{
  "n_layer": 15,
  "d_model": 96,
  "n_head": 3,
  "n_kv_head": 3,
  "head_dim": 32,
  "d_mlp": 384,
  "vocab_size": 8835,
  "activation": "swiglu",
  "norm": "rmsnorm",
  "norm_place": "pre",
  "norm_eps": 1e-05,
  "positions": "rope",
  "rope_base": 100000.0,
  "rope_fraction": 1.0,
  "qk_norm": true,
  "attn_scale": 0.233,
  "bias": "qkv",
  "tie_embeddings": true,
  "parallel_block": false,
  "init": "normal",
  "init_std_qkv": 0.051,
  "init_std_o": 0.0093,
  "init_std_up": 0.051,
  "init_std_down": 0.00466,
  "optimizer": "adamw",
  "lr": 0.00464,
  "lr_mult_qkv": 0.4,
  "beta1": 0.95,
  "beta2": 0.98,
  "lr_head": 0.0155,
  "grad_clip": 0.5,
  "warmup_steps": 513,
  "schedule": "cos",
  "final_lr_fraction": 0.0,
  "batch_tokens": 32768,
  "seq_len": 768,
  "doc_mask": true,
  "train_tokens": 139500000,
  "steps": 4258,
  "dataset": "wikipedia_en"
}
Each number is 200 + 20 x the weight over the matrix's rms, rounded and kept within 0 to 999. Layers, rows and columns count from 0.

# k: layer 4 attention key, 96x96, rms 0.0747, rows 91-95, columns 0-95
# q: layer 4 attention query, 96x96, rms 0.0779, rows 92-95, columns 0-95
# v: layer 4 attention value, 96x96, rms 0.0664, rows 64-95, columns 0-95
# o: layer 4 attention output (transposed), 96x96, rms 0.123, rows 64-94, columns 0-95
k91,252,241,239,195,204,204,212,187,181,216,227,198,201,205,203,186,195,171,206,184,199,194,218,213,223,199,184,228,191,233,198,184,165,197,185,185,200,199,205,205,197,207,192,208,211,205,190,218,233,188,191,191,236,218,197,213,169,221,189,183,213,221,176,231,194,198,195,194,201,216,205,181,189,214,195,177,188,218,170,170,202,186,157,202,198,174,203,179,195,195,180,197,240,208,169,193
q92,210,172,206,163,180,213,200,217,185,218,227,197,196,217,225,200,219,202,199,182,197,236,229,211,177,161,206,162,188,198,207,216,207,206,159,211,227,244,214,201,200,192,202,210,178,194,191,221,234,175,167,215,199,225,197,200,174,196,212,197,216,213,170,194,208,182,188,205,194,213,218,176,210,184,201,191,207,218,162,185,200,212,204,196,219,187,207,178,197,228,163,195,193,195,191,194
k92,226,205,175,175,203,240,228,254,198,218,199,216,188,213,225,189,193,186,179,197,203,215,247,180,190,148,204,185,208,197,171,227,218,222,187,214,184,233,222,203,191,190,198,205,196,182,195,190,222,169,212,225,164,217,220,183,188,195,231,211,221,189,155,223,197,218,208,220,202,173,257,150,208,190,181,194,197,260,165,210,207,200,183,205,216,193,239,187,192,198,181,234,190,173,172,234
q93,206,207,209,214,205,203,168,188,197,203,194,201,203,199,209,186,195,195,192,209,193,169,185,189,207,196,172,180,226,195,227,199,197,220,187,218,201,201,215,168,204,213,206,232,246,176,233,199,194,189,205,200,204,206,253,217,177,199,219,185,196,192,210,204,203,212,205,180,223,214,192,209,201,179,171,210,207,223,211,214,170,203,192,216,193,192,203,216,169,192,198,162,199,207,172,177
k93,219,220,232,215,241,237,165,192,217,212,224,195,164,199,178,205,179,230,153,187,195,241,174,167,224,226,180,194,189,228,241,184,205,191,183,195,208,180,199,209,211,170,245,191,183,216,181,188,194,199,192,210,171,216,206,212,175,192,208,221,193,227,207,191,207,186,204,197,197,210,217,166,179,201,237,216,204,204,236,219,180,171,195,194,242,219,214,236,166,228,227,184,244,183,207,192
q94,174,182,218,200,170,192,222,180,206,208,147,183,184,202,222,183,155,199,206,183,193,194,216,173,208,230,219,205,198,197,200,222,188,244,224,202,194,185,179,200,192,205,194,219,204,189,188,184,192,181,240,180,208,212,189,203,193,177,196,193,182,186,215,172,179,219,214,187,224,186,195,200,182,210,211,186,219,182,190,227,186,191,214,192,214,206,191,188,204,169,228,189,217,214,208,207
k94,157,202,190,221,197,207,221,193,211,233,178,190,197,167,196,212,224,174,206,165,191,189,183,180,154,201,191,184,175,213,201,204,226,178,225,175,197,190,199,158,197,239,206,181,220,203,213,244,177,186,206,221,220,183,213,196,214,195,202,209,200,179,215,167,192,168,232,209,212,239,152,210,191,160,218,181,216,158,216,200,192,183,218,160,213,200,200,179,215,218,191,198,186,231,190,187
q95,221,205,184,172,187,198,184,191,217,195,185,208,200,223,170,228,184,183,204,188,183,182,173,212,203,200,187,211,201,211,201,161,191,197,195,178,232,238,210,189,214,204,205,235,241,212,179,191,213,212,186,184,219,202,216,168,149,222,213,195,207,217,191,210,210,171,196,212,183,218,218,223,213,193,196,205,199,196,203,202,182,208,197,196,194,199,224,197,166,182,209,193,213,199,206,193
k95,225,203,186,160,160,219,222,242,195,199,177,172,193,196,197,220,181,216,180,199,208,190,191,209,229,213,187,191,178,244,241,194,183,189,203,223,232,189,175,202,214,165,187,227,219,219,172,177,234,215,181,188,200,185,179,191,193,199,211,221,201,201,175,214,238,186,185,193,190,244,187,160,194,218,242,197,167,222,188,163,210,161,218,193,234,179,235,215,166,180,199,205,218,188,212,212
v64,204,188,196,198,208,203,213,171,183,206,212,191,209,218,203,202,199,214,200,176,216,196,202,227,186,201,172,186,184,201,216,187,225,163,206,161,189,205,221,211,191,202,205,208,217,202,204,177,202,211,195,212,238,193,199,220,215,189,211,222,214,181,207,162,217,212,197,224,212,229,173,214,203,192,201,200,192,192,172,243,229,191,192,215,192,193,218,164,198,187,221,195,207,183,216,173
o64,184,209,193,207,204,180,180,215,196,175,209,228,202,209,183,228,179,195,222,211,218,180,209,176,207,197,215,211,211,198,202,205,185,187,192,229,211,222,192,207,199,198,205,175,182,235,216,191,229,212,207,177,141,198,217,173,205,193,199,182,227,234,196,229,200,196,214,193,208,193,237,208,220,198,192,203,220,229,216,179,205,211,200,205,204,216,226,215,205,227,204,214,173,223,191,205
v65,187,169,195,201,199,219,204,202,219,191,195,201,218,239,208,235,225,180,169,184,200,163,190,238,207,206,220,228,188,188,162,175,175,195,212,215,186,170,195,227,229,197,213,208,166,254,194,169,181,204,213,194,235,211,205,202,230,207,199,203,196,229,179,202,222,175,188,182,187,198,208,201,187,192,193,213,189,195,163,216,206,238,210,216,200,183,196,191,204,220,207,217,189,204,228,191
o65,225,196,221,195,200,160,199,199,207,188,208,207,167,173,186,204,173,221,227,146,208,205,175,166,154,206,190,184,189,211,221,228,201,212,194,206,201,205,180,170,201,181,184,186,221,161,211,204,207,203,169,200,194,206,196,185,215,205,180,198,258,169,244,193,172,218,207,227,210,211,212,193,199,225,190,206,193,202,227,217,208,175,176,214,165,259,194,216,160,182,236,161,218,181,179,216
v66,226,233,222,198,195,159,177,227,186,179,189,183,199,223,207,189,176,161,172,222,203,179,210,168,215,192,192,200,210,195,199,235,197,209,171,192,247,211,169,203,215,183,216,170,214,199,193,206,210,170,207,219,176,198,221,181,200,188,210,181,183,219,217,223,176,158,216,213,177,211,222,178,226,202,205,178,203,193,218,186,160,160,223,178,207,217,201,215,184,197,204,203,223,190,196,202
o66,156,188,194,202,192,184,230,187,202,212,205,204,193,175,217,211,215,219,188,236,195,257,222,219,185,216,219,205,196,209,191,193,216,188,220,175,176,140,212,218,181,227,204,201,187,191,189,199,189,226,223,227,211,181,199,231,200,200,204,232,169,199,195,183,205,226,206,180,205,184,198,204,179,210,211,207,203,167,182,231,203,206,202,184,190,176,178,182,233,186,182,199,205,240,208,200
v67,201,213,184,225,235,191,218,225,201,222,202,208,191,181,198,202,202,207,196,200,229,178,190,210,185,180,170,196,203,210,208,170,184,209,191,216,196,191,173,214,202,230,183,171,205,206,195,200,183,207,184,220,201,217,214,223,179,198,221,217,212,208,232,195,228,178,203,193,201,198,184,143,206,175,214,186,211,223,208,241,188,197,238,167,209,225,186,211,194,201,240,193,193,232,218,188
o67,182,195,211,182,190,185,178,200,217,190,207,202,212,262,192,220,211,197,223,196,205,190,198,167,220,185,218,234,175,198,194,241,178,163,226,172,183,198,211,199,209,189,210,182,217,201,214,193,208,176,167,177,200,206,198,201,218,206,198,188,203,206,199,200,160,195,207,216,179,241,228,224,215,209,188,203,209,169,195,196,220,204,176,220,182,186,217,193,189,217,189,203,195,183,212,210
v68,209,195,202,234,189,202,247,180,218,231,211,208,168,192,186,176,188,191,225,206,226,190,191,204,193,168,199,202,187,220,245,196,204,217,197,181,227,205,209,203,217,191,165,186,233,163,167,199,162,197,206,188,219,166,202,202,205,162,177,242,195,189,201,170,202,200,203,199,217,189,181,158,198,230,241,207,241,223,161,215,199,190,190,233,211,218,198,196,200,246,191,190,185,214,202,186
o68,194,214,176,182,256,195,183,205,180,193,177,192,224,226,206,219,213,198,208,188,211,202,233,191,225,186,177,228,203,192,178,210,169,167,209,191,194,230,206,206,180,217,232,187,190,207,201,217,219,194,180,198,167,226,226,206,182,216,196,174,215,233,196,222,206,172,195,184,160,216,219,224,209,172,206,160,212,177,187,160,212,212,226,166,191,216,226,186,196,213,194,209,230,189,194,219
v69,205,187,218,197,200,176,203,180,197,148,197,176,227,193,222,219,193,180,216,219,182,201,215,200,216,206,215,203,190,212,181,218,170,210,204,223,169,210,169,170,177,207,186,212,155,229,214,179,170,220,205,212,208,209,195,196,227,224,197,181,213,191,216,246,220,213,208,156,205,158,226,213,211,178,185,199,172,179,196,158,212,208,201,184,181,185,181,226,235,196,168,228,187,205,188,217
o69,219,206,200,215,167,224,197,204,222,228,196,190,197,191,215,170,184,202,190,168,179,175,180,204,185,198,196,167,228,203,204,217,229,222,170,210,191,186,200,186,236,194,212,202,226,148,205,203,191,155,179,180,219,190,240,206,192,192,206,216,178,158,197,157,185,194,201,241,225,227,171,187,176,213,198,220,195,228,230,230,185,177,202,219,203,195,172,240,162,191,223,153,230,187,159,204
v70,217,182,189,186,200,161,187,168,203,206,204,182,235,202,232,225,183,187,205,222,187,218,227,212,220,194,203,207,193,196,233,232,202,187,167,170,201,203,165,187,179,198,199,197,209,203,228,197,192,196,202,242,197,187,177,183,209,192,229,213,201,214,202,233,230,190,196,200,178,166,217,191,210,212,176,184,176,191,164,235,222,219,212,199,209,185,202,196,184,184,199,247,195,202,220,166
o70,195,203,211,220,194,159,192,186,208,193,223,213,209,210,208,199,208,201,241,195,201,199,216,181,180,204,210,194,215,204,202,244,233,201,202,218,201,169,215,199,208,204,190,152,192,173,199,179,190,187,186,189,187,196,252,229,214,188,215,215,207,166,218,175,158,196,201,203,244,219,203,218,182,221,220,217,216,232,223,214,204,160,180,190,178,204,192,239,190,205,218,184,199,216,164,216
v71,188,200,210,221,203,204,197,206,200,238,226,211,200,168,187,194,204,231,197,193,204,208,189,228,202,228,185,188,226,245,244,211,196,214,206,160,192,234,207,174,172,180,204,222,168,188,217,189,219,172,158,211,190,192,204,203,187,188,211,223,185,180,185,183,236,215,155,192,216,218,212,167,191,235,209,204,199,226,208,220,164,184,223,185,196,202,204,189,177,209,206,154,209,214,205,199
o71,206,208,189,201,204,199,193,186,179,196,188,221,238,250,173,202,227,168,213,222,237,208,218,166,238,192,175,213,181,191,185,183,172,170,207,213,212,219,219,228,208,212,176,181,196,223,197,196,191,212,189,177,190,219,168,216,195,217,186,178,199,245,184,201,189,178,216,192,185,202,213,203,211,160,214,206,201,165,190,169,228,200,212,202,219,194,239,186,209,217,180,250,168,197,198,203
v72,201,195,167,186,149,189,215,206,208,190,178,198,201,169,217,208,207,188,230,225,199,187,207,193,185,212,181,212,197,221,151,219,221,171,230,219,192,179,180,212,209,186,186,177,190,268,192,203,215,210,200,189,204,212,191,204,211,192,183,186,221,220,205,227,235,160,209,175,150,194,198,210,209,174,207,194,178,180,222,166,203,215,169,185,202,176,175,220,184,204,223,229,178,204,217,206
o72,200,217,249,214,221,198,184,216,207,219,220,168,178,183,205,165,197,214,182,152,170,213,203,192,170,191,225,191,205,170,227,211,226,229,163,193,193,185,197,163,220,192,212,219,199,131,208,206,201,154,194,213,200,231,203,210,216,199,214,211,224,155,227,190,178,231,217,214,232,211,204,167,187,220,177,184,186,231,194,243,189,187,199,203,173,202,208,203,181,188,208,173,220,190,185,204
v73,194,205,201,212,208,189,192,219,188,209,203,208,208,184,186,187,188,204,198,218,232,217,203,216,211,213,197,199,194,204,226,196,212,235,182,222,242,181,188,212,198,250,160,161,202,153,239,210,191,207,183,199,193,185,193,228,151,217,218,181,197,214,257,182,230,202,203,192,183,199,223,208,214,168,195,223,210,186,184,228,206,187,197,208,192,230,196,189,213,166,220,208,169,202,220,190
o73,160,201,195,200,210,195,163,197,224,191,189,199,212,245,204,214,239,200,233,195,171,187,229,159,225,194,193,239,187,196,194,222,191,174,220,199,189,192,199,188,210,196,216,170,191,206,198,201,197,159,161,184,194,238,225,218,242,192,188,213,204,190,161,204,168,176,214,210,208,230,183,191,195,224,197,205,190,211,220,192,234,221,173,187,190,177,207,215,206,247,194,199,217,206,178,205
v74,200,187,219,215,189,202,193,190,211,203,188,204,185,232,211,183,226,225,219,219,235,212,176,226,182,178,226,166,193,150,173,163,194,192,172,203,206,171,218,199,187,195,202,170,194,195,215,194,230,211,199,212,203,231,199,196,208,185,211,222,199,165,163,177,178,246,202,213,185,163,195,197,220,196,235,179,200,172,251,238,217,234,193,215,178,229,193,220,196,209,230,190,201,193,202,192
o74,192,203,213,185,223,247,195,195,185,191,208,222,246,184,177,213,181,135,210,182,173,170,204,157,222,192,184,233,217,196,216,214,193,223,229,204,164,211,169,214,222,209,217,222,220,213,188,177,182,176,180,171,195,175,214,203,193,230,186,182,225,190,248,217,191,180,194,221,204,224,195,187,209,204,144,207,217,252,196,181,184,204,185,207,224,204,251,193,210,184,197,188,218,194,225,219
v75,194,238,224,221,212,197,175,184,200,246,194,233,187,173,190,161,197,207,186,189,212,194,200,211,229,210,195,206,209,201,227,191,219,227,155,190,223,203,243,184,198,206,203,180,175,164,208,203,184,181,173,249,172,183,192,193,145,195,230,200,187,181,248,183,222,202,204,186,215,207,179,150,216,189,214,187,206,208,195,221,162,162,230,221,191,226,213,211,195,191,188,170,176,161,198,198
o75,164,190,188,188,222,211,199,201,188,189,191,202,234,237,190,240,216,179,228,240,212,223,235,172,224,211,196,234,201,200,179,197,181,176,242,188,189,187,193,207,187,234,191,183,198,219,180,187,187,186,158,166,206,219,190,234,221,205,173,206,204,236,152,213,176,172,205,207,196,214,201,210,184,195,206,213,220,174,194,177,239,198,181,201,216,179,209,187,222,231,194,235,206,253,194,203
v76,202,173,197,179,209,179,195,178,189,193,199,212,186,187,222,209,184,184,218,201,182,197,210,207,197,230,176,208,183,175,226,208,168,207,214,187,207,174,188,217,173,185,187,207,201,196,172,210,187,199,195,178,238,221,191,197,195,218,215,172,215,230,223,206,191,181,237,211,160,163,217,194,208,212,216,221,211,201,208,203,205,181,179,164,196,191,188,202,189,227,220,217,198,187,186,200
o76,203,217,211,219,192,181,184,200,192,205,192,185,198,203,213,167,215,215,188,188,196,215,218,174,173,184,244,209,188,218,173,225,238,194,212,210,202,202,234,200,214,205,197,186,222,195,211,190,221,198,225,219,205,172,231,221,189,178,179,214,190,173,181,202,197,240,189,177,236,211,219,199,159,200,196,160,185,194,185,208,188,198,237,225,183,201,172,189,218,197,173,202,196,196,204,198
v77,217,191,197,215,186,206,204,222,214,197,236,195,225,149,221,194,225,193,225,184,235,170,205,157,222,213,164,209,191,198,189,189,198,188,159,206,223,180,182,216,209,202,192,169,211,193,193,194,182,216,165,240,244,215,194,190,198,223,214,210,176,226,208,212,229,212,210,188,174,208,226,183,231,156,199,208,175,206,184,216,238,238,197,190,217,206,175,161,191,237,187,207,191,177,216,167
o77,175,213,220,214,248,157,174,193,216,193,187,192,184,210,188,222,193,196,223,174,206,204,189,198,197,193,237,242,184,180,198,249,208,187,228,191,191,185,212,201,206,196,212,169,197,174,220,183,190,169,155,161,172,208,204,238,216,197,170,215,221,168,228,198,162,175,218,200,223,218,216,222,192,221,198,189,203,203,219,199,219,181,184,230,153,203,201,228,179,209,229,201,220,225,173,209
v78,240,212,188,160,224,193,192,202,187,172,187,179,204,236,223,243,210,184,196,163,206,212,208,213,188,181,222,235,188,200,183,205,205,172,232,244,175,194,227,202,227,195,205,214,222,205,174,201,205,212,200,227,215,195,211,190,225,209,180,170,215,210,205,204,168,205,215,185,221,213,139,187,172,206,159,221,166,179,185,217,178,204,182,207,159,180,196,218,205,148,180,225,192,225,204,210
o78,216,206,204,192,175,194,218,196,214,210,222,197,161,165,201,181,161,235,184,199,208,182,180,234,166,224,228,181,215,209,218,197,186,246,186,180,212,229,152,164,172,181,168,239,181,199,220,205,229,218,240,208,190,183,192,156,180,175,238,223,201,203,196,197,236,226,187,208,201,187,200,244,191,207,205,210,228,215,216,210,198,194,203,186,204,223,156,195,181,182,211,173,188,221,218,200
v79,171,209,186,221,174,251,214,241,204,208,200,220,172,185,226,186,219,227,187,173,218,227,215,162,207,193,196,198,235,205,211,198,195,203,178,178,200,185,209,196,208,202,223,201,160,189,223,193,200,169,149,213,172,206,216,187,226,202,208,180,174,199,215,212,204,241,162,198,216,202,211,212,190,212,227,199,195,199,211,185,208,203,224,201,174,156,235,174,239,224,211,199,220,209,188,207
o79,222,201,194,220,228,205,187,179,205,187,199,206,234,203,166,199,195,158,217,207,219,218,158,229,240,227,201,197,176,210,183,217,212,176,224,210,217,214,190,229,183,198,192,196,224,227,180,186,184,229,185,193,211,207,160,242,200,208,183,210,205,204,180,201,196,157,223,208,176,207,193,185,197,218,196,217,207,206,219,179,194,204,171,199,246,190,218,205,178,183,209,209,170,172,215,180
v80,179,191,192,181,206,220,223,195,176,233,192,240,177,197,151,155,172,217,229,188,167,184,182,175,198,239,185,210,173,232,226,206,193,199,231,167,210,236,172,216,186,207,250,187,193,172,186,217,196,213,223,192,208,199,222,173,167,189,232,198,188,197,230,182,234,156,181,180,242,260,205,208,216,244,244,196,206,193,155,181,200,156,210,208,190,182,199,204,198,194,179,217,232,179,209,209
o80,178,204,180,222,210,202,203,217,195,174,192,192,200,227,234,210,224,207,161,243,224,235,250,224,217,201,209,202,197,192,179,173,190,175,168,204,234,193,232,211,197,184,178,212,179,235,170,229,210,215,195,214,214,189,168,214,195,204,192,180,210,237,161,198,197,202,197,186,144,164,226,199,194,143,199,189,197,173,185,192,196,203,244,198,222,214,219,172,229,214,186,227,136,222,163,206
v81,195,178,185,182,191,202,191,190,208,179,198,202,194,184,204,214,180,202,220,216,165,168,185,173,218,217,223,218,209,238,173,228,213,187,223,188,175,201,166,217,194,203,230,205,181,212,198,193,201,224,191,175,234,167,220,201,187,201,175,204,221,202,199,198,223,190,187,201,179,174,213,236,212,202,245,185,168,195,221,162,219,237,208,233,169,181,162,209,200,173,180,183,217,199,194,206
o81,212,194,204,208,200,227,200,229,198,221,204,171,221,193,219,164,194,199,200,181,185,180,213,217,208,165,185,153,202,163,225,164,204,220,153,213,207,206,212,165,223,183,216,216,194,187,207,223,193,176,188,193,198,233,217,184,193,204,228,171,216,178,214,186,183,196,193,225,220,185,194,185,191,196,181,184,210,222,208,192,186,174,194,192,214,205,236,210,179,210,203,195,192,172,166,215
v82,231,221,205,189,179,158,182,213,205,206,227,210,220,168,220,167,230,197,203,217,239,176,220,206,205,207,152,183,198,196,216,191,204,202,200,221,229,192,226,194,217,201,156,173,214,206,190,159,203,213,201,246,197,204,200,197,212,204,201,223,169,227,251,199,187,138,196,215,204,192,191,179,195,174,178,221,223,207,216,196,216,191,212,207,180,224,195,179,195,208,217,205,176,189,191,213
o82,149,203,222,201,233,164,197,197,218,217,193,187,201,223,198,235,204,208,220,197,182,197,178,194,176,194,213,235,210,204,199,253,220,193,219,191,161,164,179,192,195,217,230,174,206,169,214,200,190,172,185,189,168,204,220,203,209,205,196,227,217,184,179,213,187,218,228,174,180,214,205,222,202,220,175,198,193,176,190,206,235,214,204,189,173,188,192,208,194,232,201,174,239,230,202,200
v83,187,174,202,196,207,196,200,183,195,222,201,207,183,201,197,184,209,194,224,185,152,208,175,210,185,210,185,190,179,205,194,173,206,245,235,205,181,204,225,176,191,213,200,191,239,244,201,208,181,199,206,171,206,202,222,193,221,184,248,233,154,169,214,195,212,170,171,159,216,218,202,171,181,216,223,199,245,212,189,197,232,194,158,197,211,186,190,194,176,203,186,201,215,202,220,191
o83,189,214,201,219,211,204,197,204,201,180,211,204,212,249,218,222,215,207,190,197,215,192,214,191,221,177,173,214,206,185,189,210,165,171,165,204,198,212,218,214,215,179,200,194,206,191,184,205,222,193,184,209,195,188,160,188,164,217,170,154,235,225,176,205,198,197,233,202,144,197,234,199,216,176,174,194,194,158,168,175,190,198,237,191,200,231,239,197,202,224,199,216,177,177,160,212
v84,215,210,200,196,225,194,194,191,206,198,180,197,216,192,213,210,227,177,195,196,193,160,213,214,191,171,190,195,221,182,173,213,175,203,171,202,221,188,145,188,228,225,191,161,173,203,180,203,171,221,180,206,236,219,205,218,188,222,213,208,195,188,200,223,192,209,211,197,200,187,195,228,214,216,216,170,193,191,205,203,184,189,189,156,235,192,176,219,186,204,240,213,173,201,195,133
o84,187,187,202,203,173,195,171,208,222,206,236,189,209,229,195,195,191,178,225,183,187,214,214,173,213,219,217,201,187,205,230,223,196,194,225,189,159,188,230,203,203,193,230,190,205,174,207,194,204,155,182,176,191,184,243,225,236,191,222,203,223,178,235,198,185,184,190,232,215,227,208,188,188,221,189,191,192,200,197,201,200,201,171,231,175,191,213,235,209,198,190,184,220,203,188,226
v85,169,167,199,187,237,222,181,178,189,204,199,174,191,211,200,160,154,200,182,174,194,193,180,168,192,193,202,224,173,207,227,200,187,202,213,203,196,191,220,219,182,208,228,250,214,203,196,200,195,196,208,181,175,224,205,199,178,191,211,208,203,216,235,174,204,197,205,169,221,212,207,214,208,232,225,193,225,181,222,209,178,203,221,227,192,194,204,214,185,135,186,213,239,156,198,159
o85,197,206,188,185,167,194,214,235,181,179,211,230,197,216,233,230,200,217,190,221,218,199,232,217,194,196,217,205,204,197,166,181,200,214,198,208,214,216,186,207,200,174,174,191,175,247,177,210,213,222,197,218,230,169,205,176,198,211,187,189,216,209,160,218,185,219,191,213,172,160,224,210,194,178,200,211,222,209,205,185,182,186,210,179,232,210,198,185,219,220,181,213,163,201,206,215
v86,213,198,211,211,214,213,203,189,217,204,200,160,206,197,193,190,203,200,192,225,178,202,173,182,209,176,217,197,204,171,192,202,208,219,204,202,194,215,233,198,199,217,199,245,179,202,191,195,206,185,213,180,174,193,208,203,211,196,176,189,193,180,199,219,191,250,177,207,230,178,187,212,179,183,158,199,250,209,185,201,213,219,203,213,171,193,198,193,231,169,191,184,214,209,186,201
o86,199,183,195,186,164,224,208,198,189,211,210,201,200,190,211,206,169,190,210,184,197,131,169,232,197,198,153,163,212,220,209,181,182,220,181,219,207,207,188,185,210,194,209,190,233,206,220,195,194,194,203,201,229,192,208,148,180,210,220,168,185,192,182,203,217,165,196,212,191,207,189,205,237,216,212,183,178,203,215,170,194,195,196,206,223,203,193,224,155,205,193,176,211,182,203,176
v87,208,195,191,206,193,174,214,175,192,237,192,216,191,185,164,171,183,204,198,192,184,208,199,191,219,181,199,204,176,194,189,182,194,195,170,216,200,217,227,176,197,217,200,192,205,213,181,223,244,214,203,254,184,192,175,174,229,181,184,236,200,203,220,205,169,195,205,161,211,233,194,170,206,213,189,193,176,199,174,207,177,186,219,212,190,212,183,230,183,243,184,208,194,228,245,204
o87,195,222,197,199,230,205,195,203,221,173,194,202,188,210,213,222,219,195,183,222,243,212,230,226,180,230,207,223,238,202,206,211,180,206,223,176,215,196,200,214,192,186,172,230,178,187,197,205,199,205,229,195,206,173,193,215,169,203,224,189,190,230,191,204,216,199,175,215,177,180,185,213,186,142,219,203,211,174,184,204,207,182,221,200,200,224,191,179,196,168,202,223,186,232,224,212
v88,205,216,230,186,191,227,179,182,196,164,143,216,202,227,194,187,186,170,190,220,239,223,186,244,218,176,217,230,181,190,201,185,204,188,163,254,209,200,203,213,196,189,162,212,225,206,186,227,170,178,211,175,183,189,197,169,215,177,199,174,207,200,217,171,189,186,197,195,172,203,187,229,211,202,173,179,161,177,195,200,177,153,203,212,209,199,179,209,160,186,209,202,217,145,215,216
o88,179,189,175,176,185,179,226,204,172,198,211,218,180,166,228,224,201,246,186,196,189,250,268,172,182,239,200,215,196,201,188,208,218,224,221,197,189,204,173,215,202,228,201,217,170,186,179,198,212,222,222,224,204,191,199,195,198,206,194,241,176,190,177,196,206,234,216,203,235,184,183,172,173,210,201,196,222,215,222,214,208,221,173,179,214,210,167,195,240,198,199,183,205,231,200,214
v89,185,246,203,194,205,177,197,176,183,184,195,185,203,211,227,185,178,221,216,198,208,193,194,189,227,204,175,201,182,218,212,226,227,169,161,211,167,166,151,173,210,213,217,177,200,224,223,226,223,176,170,218,155,204,165,221,213,220,201,189,232,214,212,208,199,208,216,212,170,171,194,216,216,194,191,193,194,226,174,221,187,218,206,213,207,223,193,207,220,178,192,202,191,193,202,211
o89,191,199,217,193,154,211,184,206,247,227,209,197,239,192,186,169,231,182,214,217,192,199,213,216,186,196,236,182,224,189,199,209,226,222,205,186,211,196,200,171,180,174,187,209,198,156,214,169,172,181,204,176,209,212,220,208,199,193,236,220,173,177,191,184,184,191,193,225,243,221,189,183,212,227,215,212,216,190,241,206,193,151,178,184,191,145,205,236,193,188,225,228,202,207,236,211
v90,221,187,199,170,194,194,205,164,210,187,172,223,220,233,193,184,176,175,187,188,163,202,223,200,208,190,231,193,207,185,187,219,190,205,225,196,176,228,182,208,189,202,226,186,205,185,191,199,201,215,232,173,184,230,203,198,200,180,204,210,188,209,194,209,197,195,190,204,246,216,183,210,194,221,188,189,213,216,213,198,243,202,162,240,179,173,205,229,218,161,168,214,216,203,186,192
o90,193,196,195,205,180,223,229,218,175,196,218,202,179,167,226,211,187,216,185,221,177,191,183,231,187,205,185,158,210,206,212,164,199,205,159,205,212,178,206,189,178,192,191,217,195,202,202,212,199,207,202,238,206,154,193,161,204,210,247,176,197,188,192,191,204,204,179,213,168,171,193,212,204,186,188,209,195,214,191,188,151,196,238,166,217,239,214,198,205,212,213,190,167,204,172,202
v91,214,210,214,184,202,222,220,233,184,154,236,183,200,197,217,173,190,220,202,170,219,212,210,173,192,214,207,210,195,207,202,173,195,208,197,220,181,241,243,202,221,188,209,215,187,178,186,176,187,199,226,198,215,187,209,182,222,247,173,154,222,202,221,226,147,240,217,151,198,178,199,194,189,193,174,207,207,199,149,198,202,184,173,219,171,180,205,179,228,206,166,244,189,214,206,236
o91,209,222,182,210,216,211,199,176,229,215,157,204,158,167,199,200,184,225,189,202,202,161,153,252,171,204,213,178,209,213,170,205,207,204,205,188,228,200,161,196,181,206,201,238,218,227,219,200,211,217,221,205,206,192,190,203,172,162,209,216,157,190,156,186,248,199,193,193,211,199,178,231,204,213,233,205,174,194,235,192,209,194,225,216,204,208,143,212,156,180,232,177,223,199,201,173
v92,216,214,207,217,233,190,191,193,197,218,233,186,217,188,207,157,220,220,187,215,203,192,199,231,188,206,150,196,209,194,216,181,186,228,152,183,230,195,205,199,176,204,225,213,224,174,210,221,210,179,199,242,191,216,191,216,159,180,228,237,193,198,210,196,229,213,210,211,196,208,204,174,175,196,189,201,194,215,225,214,209,240,202,200,215,216,185,192,214,238,225,172,185,161,218,202
o92,158,203,212,199,206,176,207,203,204,181,183,229,224,241,181,242,216,158,232,213,221,175,218,155,196,200,212,235,167,198,195,218,192,176,253,199,181,175,213,217,202,199,166,146,188,216,203,174,186,203,169,177,186,187,207,229,223,212,186,191,197,205,207,229,162,188,203,194,195,200,219,216,209,190,197,213,205,185,180,191,223,180,203,230,192,185,210,191,203,222,193,238,198,248,216,204
v93,192,178,224,215,181,227,216,193,207,211,214,187,200,215,200,193,187,220,237,180,197,218,197,191,205,203,196,220,191,239,208,230,151,214,195,238,164,223,194,183,170,200,229,199,213,215,191,211,201,190,199,188,214,193,165,215,154,195,197,184,229,222,198,225,254,194,150,187,181,228,184,184,203,188,215,220,232,188,198,201,222,194,186,195,254,190,223,202,199,193,217,211,228,198,210,211
o93,225,242,199,203,192,196,211,212,150,188,172,183,168,180,201,189,223,197,154,211,223,222,222,200,211,186,200,223,183,195,178,146,195,187,187,189,242,221,218,200,207,187,163,207,198,185,199,210,190,210,188,215,210,225,158,206,214,188,135,188,173,213,178,183,187,202,237,194,194,184,232,196,205,175,217,196,171,206,206,210,190,209,248,194,221,191,180,198,191,195,184,232,154,199,188,175
v94,207,196,194,195,199,190,201,222,209,197,210,181,178,170,197,174,179,204,180,190,234,216,195,244,212,220,225,158,193,150,192,169,232,185,211,234,178,197,210,197,192,206,177,207,185,218,214,212,215,193,204,197,187,212,207,215,168,210,199,200,193,179,201,181,152,203,222,207,196,146,196,209,201,196,183,185,224,204,172,196,170,208,237,207,197,221,199,192,170,230,210,214,184,224,204,201
o94,223,189,209,182,194,222,186,172,221,203,200,232,219,204,187,202,213,224,214,211,175,181,179,174,176,184,194,219,216,231,213,211,187,218,202,166,197,193,181,197,216,210,226,215,210,243,198,163,191,202,235,214,203,189,206,182,194,191,172,188,203,232,180,211,248,213,187,194,200,243,174,198,218,199,195,200,197,201,224,201,231,201,183,195,190,203,167,204,209,181,187,189,239,168,237,194
v95,223,205,185,172,191,177,166,230,193,170,203,179,179,212,213,177,220,173,200,225,201,197,178,157,205,189,179,191,217,154,195,171,202,207,154,196,204,186,210,199,211,204,191,223,224,214,192,202,196,209,216,209,214,226,209,183,202,164,213,193,174,193,193,197,163,182,198,199,193,218,203,139,170,193,189,195,219,242,203,203,188,227,210,199,208,197,199,194,211,191,176,213,190,189,184,205